Part of a small language model's weights.
Size: 15 layers, width 192, 6 heads of 32, MLP 768 tanh GELU, vocabulary 1024, 6.91M parameters.
Training: a variant of SOAP for these matrices, 268M tokens, 4094 steps.
Each number is 128 + 32 x the weight over the matrix's rms, rounded and kept within 0 to 255. Layers, rows and columns count from 0. Numbers have three digits each.

# layer 10 MLP down (transposed), 768x192, rms 0.189, rows 131-167, columns 0-191
095169132180160105106123155120132139076147106088156130093198135182129118101152107106106159107139102163145122131144168159140177119110144157114153141123186141158120092141093174095133161194149126060160075119113092137135108163130140147123140158076125095119114212112105098104053100107177119146185112115141117159146154167092132142130154144142117124131093147115122097102093132192063126152115154107062161161186158095112108092174104143146147101139197108147114135139121097174107122124077154113131157080099106120171103109135075108079121096147081164094157125129112164096137112179145081145
124147118138092077118085114098056231110141176140096125143085131115103074167108125167111113098118174146070065105152180128096175122137101066143109152130149125067108116114127102155183061130110147128123120110103154089134143109149079108096103133146153108113176154137090158098117102184082116084084133156116149120148127155147165136129102161106120139158090125119115100078152134097073142165138125116134071096229114175180167112159176145092150149125177124147160089156113124127143172103125112095126137117174198094074131087188120129140105186086079139125089052124117134109142046138109159127
126114082111141098145126086112121092113103078113151193135108157137143085115130102154158185092132135134161171090155129092113160111129109145114095170124140167193145091155143142121180158083096112158123090153080100131101113152145127084120066109168100096084175136147127114091089154151099095176158096097151135132153183148097162173061163166132153128045054113215121076114187129147125178084154173122160154143115118108089073159100095137130113108109111163135051144127109118102105162173118132102102158116156161128127122170176127096185108150092143114097162151130156163129102058157156115129
140113076139113171099151093098211158107177141115144137143127131155100140130141147182169139105122086137101151109115097134110118112172186158088157125130075112166118076096136118086127119127131121120145168169077108133116127039105158172164153138126062126095136145082199115141108129083157107129128170101134146132108159107144093123124120182154108159095141128158116156152100124100133250098141204146116128119161137110107133132145149117144077147105175115119135185175119154168104144129117127146165094130088155148071152125095154132136118161176139143169100163130140134098123105130165146161
123155129150159130187088199099094144121117099094119170070119124176048173079161141149116161062105103126084150084074084135101099137091137148120088090133099148080113162124127056067114131073027135103156119160068158111193111164158152139147105146124192100116099199164131133132146143099083125160143154138155128086122210196106137162161094151063097070113156164138179080113205066126113153075139103128168120106132149185127093081094092107044071181116152179160095147063171096100126112155108150079126211118136145130082069125040165146143185128173142113193114110099107146155078140184121119140
142107102097146104163132154107170163054102133137168155196174141125129133161097112142114119114120182123104091127126121108087083106141136149133149103140134127147100058130161073117137129141122136111113090116195086141122084192098112139119149180115139178115136120138156125088130105113136125175066162115174111135094146097172095074166156186109135079125160107140141105126133169151098170163130089133083164109131172087114106097126090122062110089163067164154133176185063059117157088096157159135134095150114120126148139154087077083096134103159155139163144135145131119125128071113137196124
074132123129120112079144166168114171166136161138122172098120108153206077070105134148054049165109163115163161085156105148099132120158106119057153163128177187088115128130155115073142085070148110128177125146129118171177095052187159144063109135117117122157151162100119101097131131137105206116125145167094096106151103184116152145141081169129152140131071112171162106172105130159148161118118157055113092112142151091121092137122083120216126123120091148138110119132155141083104153170175143146152102115095075142148128190161159108177149153129132184122153147130083086140133114154147142145
124121157117149061099110108153113128116158202168098133132153154098109135117089171162154141141111112177094117196091157105172120107149133123186070154191127164149134135152142129135142119201108139135160132116127157136128156148111166112082160098116102118064097155119108129127176086137089090109147127146162143130124178135076156124060120136126142078062233089150126136144093177107144092151127082174109145100175120143156070097115131076128098123162124153115113100114090200179095162120105165103145179120071163039120097153179104129133132046109161143055085106129101151089152145166134146083
116065132162160121064128205150136144123200120095140176117183203094049076105116081157136108122132098096076110117185080167078128116148120145137115099143128134125077150121143174147155087128058112155135138089151105114137091190102115092133132191159100101123145116122095121156184110181086150091154148156165153168162155139100129126199062111086091149179157100138063154093088207138097123106136136110150134120145099178153108147102158159112078106095137097123142106087071173086176136148214170125184130097110129162191153134103154124111204099119138110110127162143162152093145137145109121127
107073131160064131199145139148148087161104111094129148078142078126106132143094099155106145180125106139105104128116212144104123105144098134101142118085074143063143155132141082133126155123133180222149166152097118072053159103131147112126164079145151139106153135123116113123167185021116120123036112145183072116162129037166154127097140109114083163152128151151137098109125096104158067154116137247149128101180103121161095083130134131164139141168137084087076097139110123157148094109159090163110095161134180195135101191155160129101115083100097120114173085174147114182134108162080154138
173122100108151162157166112123120106139149104096096158115147131126080107159116081210059108172175147163155156133186143067190172094115153198136105089073144118114173064162127116140126121138124127168146153165127131108081085122109056168162161074128104106069160110176121118119123220136129113202077099076093128123125128125181153133147167122079105128142137148119138149187173141144154080114105082166123089152133104162147175104132067154199146097144079150155109170134185125184093139153168098178080123159132121117151028147196155231081097129188150110083131092130130136204142097122162156132
093094095088131163128150102108139121112183129104073145125156150162131104119127151078162119182109080148097153101106106140122186202065102107113134154148116129128131119138151125068131139158105130105159176089121168124103158177127081166109143127114116132139061104085164104074114093115148128143162124132115158119075131111166062126121100141102173040130108125157061130142158144089103120124103132075131129171138100146111144097150121123172098117108126087160148129134079174159142139120127106115159147129165108128105128063118179163114151177127122140139139161136135166169139160224110082122
180115122144078140140131145154086092076102095142142164138124124155104131133128129084135097087168189125123157113121100130114059109123070134133085112174118116091159120145144136119165152112140169124197126167108127113116132122141156130098124170104165148093124106168169091116148167157148162182091121137124168190110167121158104110113103131118138105114179124082089128106152087121121114122147170157205123120107121216193078143117163147133108143143082146127157172021098115125184090080111130081077136162170135142143076093121114114150126117158141145147091124140080098104116147137117173188
122152156125134110109167112160119141159171079133119146136136117117138124115103209128154177169069105098151141143084103116137101128135101146197178070160139126080115200095150177185116181159103170115159187115138033145080157104142135142102194085093113093151112131148144166124130119120189117130134091139117152108099203089151060107145103122120153118084105144136150104058134112132107122131132105156192162126057126157129130187179088098136124082100102107220116099182117152106149149142111132169108160087107142109082128144122117149132099121096149119111124141104092151116101072140102123102
130129122150103185109127132078135118152163171090136146172161074184089191131110092108113088193155099097137150180086133151086134113165118143169151170108156162175136156188069133148078179168106140119162136191083091069110062094131130175096087127086109166109065117108105108110117080149156112082132093145138134167143156138153071111098157121098113132164105097109125125106079115143143109176133156084143159190159146159188133125098149137116107131083107179110134085117145137154174114099092138071134161104116100071205099200134183106188120133125192159172167122113078104085142105123136110139
115085063166136053091106155092109158094084144116138144148175216116164136146150117120038119135098165116084142068124033183125137076132124182033144139175105091104200116142144114131028124132158151105069129110132079157075104123088154120125148169123149128088107181112146144163091176130166126184136054074128127108100174152131146108122112076155096138083061150169119124061124107108138104201057161120140120090149174119143152115100080118132102115113048161075100075198136195150105173092135121153110115113160142122162124154101044132108156113127164173061149132186130152147136147088132160133
064138109157144106123138118185127138126164129089110148165164143169124059090134155156100101148126141165138128101151111079104096149130143050143103097175093115131176141131118140121088127149134115100169169115159106131122107113112167179180103183141124081134095086089134136145114142136137114163139150175173155099160100133135141133160191181135102107111196072144131081066124151111143094123107119103161148086131197178120094150083106130102057142157099124097142062128149127122170132089148161117113137118119131123112101145086099110135126137102142139084153120160156156120144169118084163131
141155154168115121120101164071200110091118113165170108141103141154171089100119114099065107133183128132148138172098085140109090164122116153126135148077143096103138106133119131127075156153116084208090123146149139130126139138062117123107150115131137083171106119078105069107137135188153150118120073155079162116170121163158111171204140108144106186125164177089177150072064092132170138141117121116096120128110130080132104149142048126123088121073120056147121163081103106139167100113144144124183104147110146159136151096097122178116103125136122193133160137102148152143144150113196161099
055101087158119144099201169121135078125063086186130126117098110139128097083094131148123126125111149142062089199071169089108068183154159155059162173118105176140156165157131162104132182114131171092111096098154178186097073107101096089101113112141161168162120127138164134145122104154160134066113135104088170188103119121066209149152067169150192079116115157125112115169144128138110111114108099165139188137072079125149101177089090116129136136193132144171127126105119124098091115118139143152150119118074115123154064154193139213125195126151092152089187134097168130167102147121171121153
122140138149144133177114184100096132138096072174160129106134129137144170112170150152146129118152160163144126110099144096142134132130142145161139081224139136124140103107149171137081159101085124074101134141111151081099161169131154147139172095171141145111209115142108132113065201172159122108125160108158079128172069157136105122129136121134099152098108129078151144146153168130099093138094125169170066093105052129127153100175169096129169095095091044147121125098073101185123159115187120147148076176118115064033197120146179069123179124127100125142163082070155117154137132165164048124
099108112117068156054163153097206170156123096089158153184147084103155135106154184097146107121100117053069155118127159153151139143104171095098126147166125184114180122108155149080110158111086133137114119088168068142110140104153079131086129109161106120096125115107148131134116187084178133127083149139121148115192086113161155136137118155094136141098164144126107133142090128145138111122119108113048098147132156109138137083130091117086148129125094138112137101092147184123138092104140103124194112129127122105144183076139104075104097217112119138139156089110100182188107163144138173186
082105125135119088146121189079119091121151079165139074145079098117141134128103103136101113143080177118089138092154150078091119157105111226146208130169111104094134100113142123162194098091079111139146159136158112153176157121135098119158174105146129092125136121159109128147167125134175111194113138120139110130162187115152064162091082194105118164123127154063169113173174101136099122166126116157152094091123133105125183150077135118167120143114163163110128117112151147075108157072146155124084173126166177083127139116139142129125136111103149013099131128135109091125125148125118135120
163135160124065075106106133120088140144148102153165159152091129127136106102183068088091141107119108113107118142136139150111157134126112168138090165118118134147121092202117146154097151149105121089158118113123097185155180202144084063122149117129143136083092129144066088120117118092159107141179083129137117135167050116153127149100140100160179123109137151098045066087081150143095161141122122117136117177098138157110121184134165157114120087128138092102109153183078128105157142120120119117167145133172148072115114112122122133082175152123193130116126162105143077144093148152108093135
095135127126126077060111149106176158116111111066123167134125056110133080134155141126070130080106172140120161103178145151121167119099123150150144134138103140171164200123084092091149095114061126112120142141154162100107123140159085116140089097137134117154118121176122156153081131141203133138073119147137149163194144109097101156110083165131100075126095140162193137159120114170136105159134106130131176132086132170204073169139096130135104137140140150139140118095094084150131132157082132160132161149134126096153130119132091117182129169121089161124078122081101099161115106120150125113
091130081156134129140129062088142107125131097101180139114098119120137089167147166116160118135137135098134144158103164154122101082186161140165145137110159134165115180172138131210131079097177140115108137149108115160137177073137117158092104088143115122151149128176104165122068120111089121202132130148154190081107112122118206099082093137149136146152144114160116123112061149120075095168121107107117157110149158141122083118148143159139111134096107115144156171119129099202161080135134108158138134208142166119091136142195142100108206160065101148094128048148124122100154119097065185110
100077100167134157162082145104168123095160115105109148134133128110162092145148139133092119103142114118105141165141141158090163154121114116130155085123088134115116193047171118118103156108149133120120144095133142114120103116115171139128146206052112161190115160184156124206118143115130111164180077079153034140120118196162114162103150184169177089146121178153145077092107161123089156116144126154092143118116138160161155120081146105156158134090135168149114157151068137107159070114124171171184092081105150115100124162118143130141124216165196142158061108151128139100146112142153104132
110096078095167113089084124086118116125165172179164096093140113084113096151156154117090113091153103066131119137138157093164149162100106161112147137191114152165179126148116091093078142084134120132168109146110167083133112090110091093201104181140170130106115134126115124176096082175216150161129167144094147082072143103115074135173059099146128112071112163138146128151122107080150068079134156105131086088098158144083166139171096087140065133148131101109142161136141059117073197088088178175138147092143121140144148129109126132136120133148112091130165124153147118131110152149085100122
154181070121126145106083148145070139133206132082104136154183146141108070110140117125147120165095135138127165139121101196075136101121088165136088154101127177078147093153139092147069051144155091106139137094167096138139144116140118179114162163109128153136085167122086094157136140150134106140109153154135066172173152102107154119098084150141092101115107122135134128143082152107077153091107126156134096148119120071116133137139054090091151091097119089130121138060133111161135144117156125131130107110138137154101114138119097113121077151095124135119133097131142071176099123156130069113
066107116114175094106140118092117125137167161144129128136115225114106139140131181133131111114160074142057118151092159105146156174083143150124120183094166168148113085156065143154110112170153150081130122141152155108170107139134105125103147124079155043137119161115202103076108148077114142102115117081134130160122135146141118132110127134139085089167092095114144130131199097179113114098095140099109110058145152123174129163080137090209167162168160128067144146118075083092074104122174100128169089100139159162191126158130173161171167183149151060165091108117099089124132060132127094063
171158118141116105180135177084077163167154109148134075162099133133094076127112119138092069111120133100096156136086114172159118177119048120099121144125155174147157124117104152115109120133053160066131168147127091093151084083117096111150138085125145084110198112186107168163162135160149118160165169063172083142062156110134105116141152090155149111121165100071116110158095116059124136124097131142068203120091118162170173092106126096045118170153150140133130127094136160172121176127087121146085117113180083114086136104094135110127164117119137101043185143119157108173077141116149157157
172076130154158107140143158132156152139124143092111108173180070143123105109124143120199133100172133135144068134124159120180096123132163184134107125130177103130130135163181135207189154196103095115064178128150092132162141197101092093045102172074045231157136146080151125167107083145174124133147156137127124144154187181168137097157098064134107168141151132110145089077154024117114138106177167054156121053139124139070123079182052129134043112187127130153081192170136139135120155126096189121122110143085114067097142128081172108160120095073116135135175113149122069118166130109159179148
110118126073134083129110171102160142147112128119113113152109168188116150123136075079128114094050097081081129114128138176140123110109105090131101100099145159167100076137116098136108131188124091142144100102139109084074140147138139146088084117141039120161094159145110151143088077166114055134133119175153157160140141149118134160176098157153091143150174122121155110116072104131125087082173111123137138169142116115124106078110100158089123095153166095122112102084092150103156198115132073144105078182145160152108101104152101126143125159171066083127126109128134147088092063113077086118
140167109169126168131062096172134168135118119131156109091148148133171139111063111074077095125162149160074185176164235144118125109098116121127142159133103189109121095150078131193114115179180142098185139148145074132139073089172171127117136124142156074141162079063126131136095158116104107152115120153111133229171114169160177142112167126122150110146116115101103156153189099098161128141194147087158087120084108155181125116170128117217155061147125133142127161098175132171162122055208149094170173156140119097079167111135118160143123144095107178141142063175131154115147174102129106145
100114114100094097120083118159121161175083136123159133067169138110115193112072106058130134133132174120143141149129173064111095154114065145126210134186131090041142085079089167160167093188150131140119104065212149078114135166154128127154157081049170131104139158089130218058132155109098117116188155071156092088153117175108143155176150150111122025131116117139129147095115141160159179134132199099121132081154162119175127137114093173049129126119098230108177123118112119206074084155127129078178138156148145098131113158123168076150129159094127076146117101099125140103114119125146171137
127048099107095120110091123149101124119139104146079093083102132181137096168153159068108122193155048172122170118156166078147101101155098139061132127131175162177145164093136125117100148098105154147117112080138109137115131139147120164072172104119115112082113132111165104094093120114087107171149149115139104139158082075135090142078134123147090078111107161116125162130110165100147110135139058135112116173163122145118153177131154146118086147122121130050124108131199095122114149162117117130151108149089155134140163125105096200129129138121094183149127132120052154170113141134180126010
106153133146129115132123115150092103134163100142082179137123150148097200111101121131157131134124132153063156200133116166088111119095153164137075093086132158185085149104100130148126144130092133096099118106136126163130132069168162099125135141107171130184157105118166101149123119136151147155118087115116123150123114154104149098141128155088103125186196126123113123136094108174134138117084110116158091163165110142119127077145128160171111176065091074213082085101070106118176087079104101130165169065118136170155148173098108103109137107164182178087123113119171129114135134130150169133
144119097123183173171119114129151150142115130118174125142119052111124070121131139069131134139088114107165169148124152135174113154152164121138106131159095087101132119124166156151132116081111126128159114177203144143076116121125144131089141131108102185136147136119098108119118083127155139102136086137124142094092126214134075131108101115121093123091148151150106044103135147160115139201161105115172128157154125099100146080099146067104105093125193147118142142086097086124117095064116102197147109157151152136099163139194079040123144160111091162136089122100121142073098138135201111136
# layer 10 MLP up, 768x192, rms 0.184, rows 132-167, columns 0-191
064084079121097086134102124133158092159165114156158135097105119146143121127146094121148106154124161114148129126124129145136127060158122095149155101041098135183081102143179108157208151120136115103211127135199184063105142166150082122142122091110036075118166107131182116149086187091110149132136144134110085097150085083153209132084125121139134127182159186099146184134133141102112111137142148123111125167117086117088120144102160137194182098135169108140089145063126097131089136135130141175124144092094119191152097070087147102081092125109126142206122135136103155155150128092095137118
118149126159101151162117138131105101111090170163162134152148075149149134151114142094199088148166080116152095113139117081101163134111178115173117149056131120156144096129170156189134110122030136203097166064134120113108085154149133143174124099119143126123161100114090142140143030122092137144106139144107145069115104135183127092059095108122162128183110141184099064149132078104116139141146082195123039077125141179129092147167078160143176172137070113118169112102126143105070094137125178125083163151081074074170134111155138136116166064154149138106158157103082124093112108073067149119
165103109077095118102146125104124164178120160141159109192111147164128155119173091079088136113126112080133145114160099141141142123134132126129138063179151142077139162148101101149111101113103165233100151202171139102100144160200111137158113102163117151097167124102139155118162153169099168135127085126173130086159111102110141143152166095107089205142130147087126149179124166104084099085141155134102145156096099175169179094103132127115126151139106102153158110083119143143140142120117104126183162122080169148164151106118140108066174131178131178152136123154125124113105135131104093177
174151095096196142172108124140072080132055134121202162100198144096121127191133115107140127112181126126170132136105064188125088071130067142102067159104162195118168145165162128203140072058053099141082140122099197112150116143102121117146087068094138159116176136120092070114141127137086099172151083134136166169132176089222158147050107181090096132090138112103096124089168112154140129089146140147108100156170156140067108128128105147106081148109116078105064116112230141165119103129123065115153142150129103157142175103149126154073127159196163108184105148131122169109089118164165162175
064152109068174154123086155084154102048133140145168096131133150094125129098142137096091103098180114135136165097172149141160142153108149148135059119157105109063148163121136127138085131102079121075166160105147162120137111092171083168195120166163106148125086148127099169111138118147096139173150133142128139134116086131096182112073103123186137188147103086095137129137156071090155114150153156149119124078108091115128117150111138126088100081131144144152190140144136153153108160139119105168063129165151100146153166152103118151090122159067218123108227081136130122130132150168108121089
164137113142121131123092094072155104063107169101166154144195116143090172168150158096160150113175104128165118126115151104140088133105106090141159088135112099132165138128098158149152155107142084132154097136144141120135128122160136174087137106172137109119107199117106116123081144102101115131130144158118055096157119128129151155146105107114148192135078151142068083132076172135070114086117166133119097136085124129133100106089158142092121160073124161124160158107128137178111071099143164068145094112123140110109109079148095141089193097157134126128121168137141127220127112083116182132
100147131154166179144156103131126169132121123091161113118172124088133162120122176187140140138114101151118149133106140200106188128103151166137186061109151067147166071153130083123166095109100118109126129131161133073126098100149143160137171107168122134151164093155157136163149120120172128215152198139110141122146087089138101148155113154128164135085122115096144050158092160157163083116105119202151082150117107118114164101126146115138088127147099114112145080102060172096134187148141113177115161195056117147141135157168071074090171155104128173130150115102122100075135121047165135171
097180075102119168125140164142140131140156088155128114115161123120177150163149128100150142099195135124110061147134155106101112142170198148157095130168156108162142160141083093168135129091099116118113100177135122064118117117175110138112119121086143103115148073187066176110061136094148121198124151101072118147135120121165158110041213086106164119144154146149090155167182168127112146157062170107081089137189128161147089072124097140149131176127125144176137170103148120161093127130098118119096088090156184152199114151164146101112126126121157063132128114130154152095095114163129181151
063129133133055093140057140162162146163166221118172108127077122143190198100113170101121087175184185105113112116125161120174102111111103166078111115134123124147094098068103074184171065129151159127124165168146069151194171151140103107147096056181126107099157135177065130115176186092120113134173159141174137110110096182120165097112147106162128126125139149082133126112153149169132093093139122129106099145152100194158113127150136157160185138138173123096133119142143117085126131153124172106081085092120132115153173094118170107161166181069141152098099072128096092126096143093116153157
112108156113088117161089136188150114092062099076183129128221154128122124159185157130075068077156045162127118129112120157073109145150141210187108158079140146094113113182109103159116143108108100122144096061155149101074126140173153175143064115153106129124115128124144127095131141142152117164144123168121161161116131134073140155117110099157103241148114122161134159207138161107072052073125123179127083127118121091061107129135123130060106114105105173064120093165143106173159128099174138147113156101129115150092090181116102186131126116203117129116135159149059194053119130100101094133
031090113142065149147081145090143122158114176157144132092087181171161153164064123119105100125146146096094101153159105129159170166138138137123171154165107173143120118119090125110148081119194068099144131130108127089089102123100161106134107115142093146145128097062121117135071122126129131135090184120110112127099133123137134116087155189197137112150120087121142124086138136159137135081145138124098104154125102099134165159118130102149154146152142091155120081126106103130158143157108143152163105155130088106107075114159131135081084143099096117093153110135142129077152050110129109154
115128105173083106150163129153141135117158153166107100128147077130147147158084075190081079128155058134146126098108166153118131206129135163128134115086149159117161188119137095113143133145127137141169096065093182064088069145063155143164140114178135092068151111134100081114067154097135118098160167130146150081080115105164125200210073147081183108153144129076124121133148138139122140144162114156131114089096224154166146137095121128107098164114083060144122105149076155129086159116098122178222118130074096133130188158113071112111111165160136159153185137152109158163105164097145125087
067128132107160118132130122148122137089138157047109115106083124122139168101143186160130124167172121137129137101111126114114111119116174126095105139118111108191133125138069154105147084150170169126153130083126128137070096096134166107117133120128142136124067145101081118084179117133117128136104226158159131122115101207144108121062151073098109133127146151165130150174182095138149141147113113094003132087149105104134203110162134103113078097117187093171091117145183109173079107097155141048142141065115123157111157138100163086167134121122113109165100171128115129071075129123061136137
100199113137134128084110121189120087130128200129149157113150118113133141188078198111124111164154150163142129137132107174106175190101096134105168105140106135122135099150092134137117166102129114167082084106138051156103070146164109093148108091136102136078130148098180134109155167081119148139130159161125122161122156125075181123145106143159170140113125089113123129117148132136171110082125154142128085211195160145135098149109134121129156162146163195130124152133113170170169133144125086134156103114128072090176111070195114074084105127160090075166066117151076119179113137083165158093
091114151159192105116162104100180130155138126177166159072131170159154164130159175076088141150123084150082147183134099094167142036094066077096155185104110149117154090123153164117133172078060113063125153158088069084096144101104106089122145081135120161126198126107113088176114136093108144135139128146141104098128121124051158188159137158142132105096175140144140101129190113162090155138183076149098114138153152044164154166128183079095121115097102138064132117107119166132122137131167070097146157165136085126153100143147162051118170132131121140073135146156102180128098159150153113118
148130136130185154137126145053149101094112179061119069074152141170166156142151153141120101163122122145160125107106072131181186166082129133148156175127188117176102147113098168136102138160138139128131139088077153117142128124107129123152118079057148134168172199162179121139158158132102178174105089140173137173105095112156124142111143126156139105145159130156128136060147127170123094097179108224122120117091118153151107103108086060115093149133085091187150113166076127115105188163152110123133130126167181159114096108070107122149149197099162138141099109139162181163174150072128143124
109171105181149119169105128147104117157120110110101112128176113117132093172195121145094113119144140119154087082143097083094145131114096200169145141178153133087142149093149122110166088113165085176137166134147138106124126174149097103114129139106177060142165156109171138113137177077105156098105123139091072110119195117124194152118091130138130186170165152151117167088139077184117105045177137112115114101159139131118110135161092175115115133117143141099147107114158145134146150074162101117097165175123123144095135089122156138116116136124093117192158072133120127156115075074167117141
219076124110116122121076086187147195119101092060125106089149146159154157135067149119068119117149155155150129075153138087113145195123109136141115114137077048140076098101068083097117164060102057086146135163125195102111154153069086127151175076184187114094119099135089187138180185032149104088063111181104119162183068148114129115135191116083100065147138120156144144108152144105180143125086186073144112112095084140100154103078110129065115147131106052108185108106143139171121152118170059145131070113142099149131186118164100131201106162141120145105085091096124176119121155076153143145
176117131142087170113116133105162162127153112191133104159166149176132120149111087116150169125168109183149144163108094189110098118107121132089139102097125124097155084081086116127204067075182148103149155142168145102115137197113081095117134139150145117094117184121114095110140151098117088101083165135124077178110130152132131114061121146141168172070133053151129178094099067103092120122121121187139120133133174161156158132115156164103153126120109166089051127136131063164142160070092105132119084085155117124137099155154221202071100092153127118124072125126117153112105148145135152113
081113116144168199146102117078104097118136090187119121162198127122147093170119142156159152116141103149105125168130115154114064182110163061165082151127149129152152117148096157108106152149087105184121147108146148154167131108077102106132120133130095119132141166165086160129122175169147178128142108122055085167095035152153221094146122131070083112093117206172128057101127111150112147128068141171103141116121119155105124081150155136161157127125091072178146116121114153098176124135141092104114122157064089146084180147115129104124125119157112169134078144146138129141116104159146092119
118113140070150098134052148113136144066149172094132126059147061144119186136100102199094111153216196135163116088139178112050148097132139152101180163121096127141165179149182141176108208146129116150174161145116137102174143165201109116142114113167180148082195130080121141170139086094104032135129183147136078167083156137129118150141129137087122128074112129149172121155100083112079142174129135088087093143133073133136140065098144161101115155113129106153176139136146150136088181153090137146119131169142115116137150168146125151086084135103172115126140084181108171093116142139134150058
116114104115171085069192128081147096106082131105165178184113159103098120086133135142171110134139117097143129169091104164113143153090131120102116105136135080151140141142130140061136044123112111132123098108107121065099107150090112157108108147121140173139123128188121116155151131118104176076177128134101137098158112132166121084081124157108111133064149134158153065185164153200114171123109179077109151151112125119122164208196140127118188124131067145058151124113162208126118105116142144177105177142144155154132094247124158076140113134087074176138133084156131092137108114070116135189
079161172118090148097124114125109137127135134205127145142183108170159113147163191163109196099134107091135096084105156148159188150130077140119154133152159131155088152161135062095197126155089131121144108101210162152133176112238190148127116119159116092083128124100113152141139098153120087082120154161133098104081137131138138188096110154125086191114157141119133099072101115131144185146100125102124110164109160104086112126159147137160163179107102095106142143146148129175103106165090126098167085116137141069138125167169132118115174125121159177140150105132133111162133074151102131146
105106125092152176103112113172123106083156131195195186149113145187155075167138149080127112141094135143070115096098121120154123117166130164129155120138119168151127082117170117128100113055091154145120143178188147100118123137144140102162147189156080127139142173132075094124144133079120124174099124088090140116173112135111131119113079126148079185099136096097146085196144140099095142152100118124118111137155101092110111141135163133169130145107148079104158108064130189180094147166120115120108100116065078186075156089145148114107145123124140121117137153120133097114100136114162129151
102167103161096117097163176156119117119162084112154114152179122129122136159093144136107165046158173103145062049111152116133101143191105111108093121136106111117089073079139074125126116126098112138099050159162137109189113133134171147108070152173059124123144203127109158130156078140133083099094168126137175146130096115092136115135102101085136114127146107132120157198138166079093137187110146145136133149106133069080175100069183133156118159106078106113128153135075136170113153087169078155064132091189136148130100061121110153148155088161091102128172096113148193129105110087091082131
145137143125100108125110149204117099135123151112117164117148106141119178094099104151124135072133110135154120165151125199165122112125143085149126173125152066120133177118111126099143144109128147150126125173095128089206154137133125130121135118134113152124163154118137110094103120129131167142145174145148094132125121155142199148075113144109134135082145121173130146187159187180083138086089135086093129160107099138104160130106075061118121160127209087166162120142175124146119114135124080126107107103159128138099112127181154218116060110098116135090119092149068131154104176112139165172
103080153139172149120083138081102112056183160106123133074092129090159137127139142112140132168124134127159086031077080119155159173093199121106130134157115140082157176124137124099180126119181129126115158138117135093161120044119120110168143107158205113178101100144129144145175149126144176111125107110103119117134094113178139158140096127172142126135101106142104114082138149109083119181165133128115129108151103156102096076100182113142063120075199116099114112147073093139166129142189064097063158146167112170187130141130111161122149085102136104163101112172119216083211155092128133139
187141177181089150131029170143140129179133130120143158132214145135100165126093135145079103060121135206183139058124141091123098125101119129133143138111132163095112114110084184164185128118141091114098141136113142086143123152118119089098087132122169165168168128132167175159176168113110114173118154104122153143079151155079148109101131145107106090156074125074072092134082158135125153118148101126152148139174133148144150132140173177125148099099173087173188093120056179117130099064135153120116119118056126102175136064145096086114144152142130083155101130144138121163130115069064170145
124098109176100162165102172093127059128144082132130061111072142176152156128114150114117123154147158128154154091130184078150183173124175137157145065102120117091113145079098131069201088072083138098137100165178134081149129163139076115150130163165103137186129097095155120150093131089148166136079146147124202136116100123114121149148158058141141125147176173092119162092150122118145155150167122216164114185138162127112117171085152149171057110060079106118160149130158127152146097091106123159104138094152111121120128109125106029121147140131089157106158113136117189133146117158098104135
123122087100218078090087191132160079153120107104114109117135144166139164199132127118133121170089143168199114066047178104131113157172129088176112111119119072192153088138118117201123148109071187111131179138117157128118103114111088080162152093147143143138155144164149136126111142156161134173178076091170181144101183102109203070133088168192126118127153087121079121129114133176124098087123128144140111135074120130130147082177124061133109129083111171097132093093083147157126108143151156125155111105157136159156170129106078163152132126090123149137138180162094157180118161135200087137
190088131182118135109123087113148111120107163131130063167193168139123097111130153185100080135140158100133191115140080154173128074061154117125144089092103119100127190146138147131117099080166156135144083142140159120147168147093047069182147146154158094171145125091152136121198099040137129137136156154071072102128091116095108144104134096119153080173099166132149166128136104114120104111102147098178102142132127162129102104144100119129109121096097110167143121098097140174129158103138128160105184147190141114103127054078210096136114133088093165082119105181112113113131097123104207171
127162112128124116147106111176126137149031185094052142156140137087106118133102122066102124151133107096114119088092121202095152100109219133161170164186150079119130131155083103144185137100136148060142096133101149175131182128170121157135147137145155095171113126162196142142105107118114160111114123187100141153164118105165069168102083126094121069074099177174142150114154124123090104213092109074137135145094171170117062164074139108113187090094114078180085113100114154103150093109145086131169135103150168190092064103173093117168132092082116115099151136117154122122108198082039138147
165205178123132142143045111154086174068138138191084128108111133154148140133084114120135087149137135150121121110103184097127178141087178124102141116125137163096097068087146124188157154153141127156105108133167148087067182076141161117168145131109146142141126058169143105113129126097134137088111141156120114109099103107116170133145089170145177098159083135138087127086088134084148076079087192065145103152109135114125252108141141134165121125128153180149233065146141183173142102062095124126175126180118061176082164115163130103118150112172139131076218121162137148052102092094171141116
143084123171112133149155187145113140099098043141151145147117191140062097119140116104104097141114102176112114131115133096054092148091161152095123134149142093206147082154104213070219101140093060143173133178125121139123108103095191102159165162178141121102129148103122150151143147142068132110099138119127134162116098126155134075174083126163138098089145106168124149083109097124124154129180180188148135107109185099103118090144159136134150122090112142142115149067071093138164120116148096149122144125118079118161129101148101155114154155105154091152151101127151143154093152115148126094
144144079154138135151104155097091138120084150155104128146117159163140079115155176160161103084123106070224169170172153139151119176149120084108143128192119136070147117109111134148152213060143142147154116127090126142145103157078087127106128138132118149148164101140096086142153134143131143150111130120101081131128112068162140113170143087116100164167127111169120149130099099080111110140124140149072156149082099164097101066127139110112111121102110139125151164136189142121100182180207111167154128117176077151107059150079153091170075121156170141138114066143142141149155111118154155096
055144135108134075157104106148147141132102149101118205136064155110150144081202155139145116122089150145109092109109061160161173117102120108156102160142172102141072134122149105135142080157161123152125157151074141163181106076161113152145113071128150110145098166088132149093136100170169106158103118118068133150083154177130146144142100065118172131149138096167113176114133173142152144103110130079187132097122150135146168156204138132070083153119080098147168102174131143112190136117162103111110179089075140138128150101154157131103075173114135133132116120165170147103129089120065132131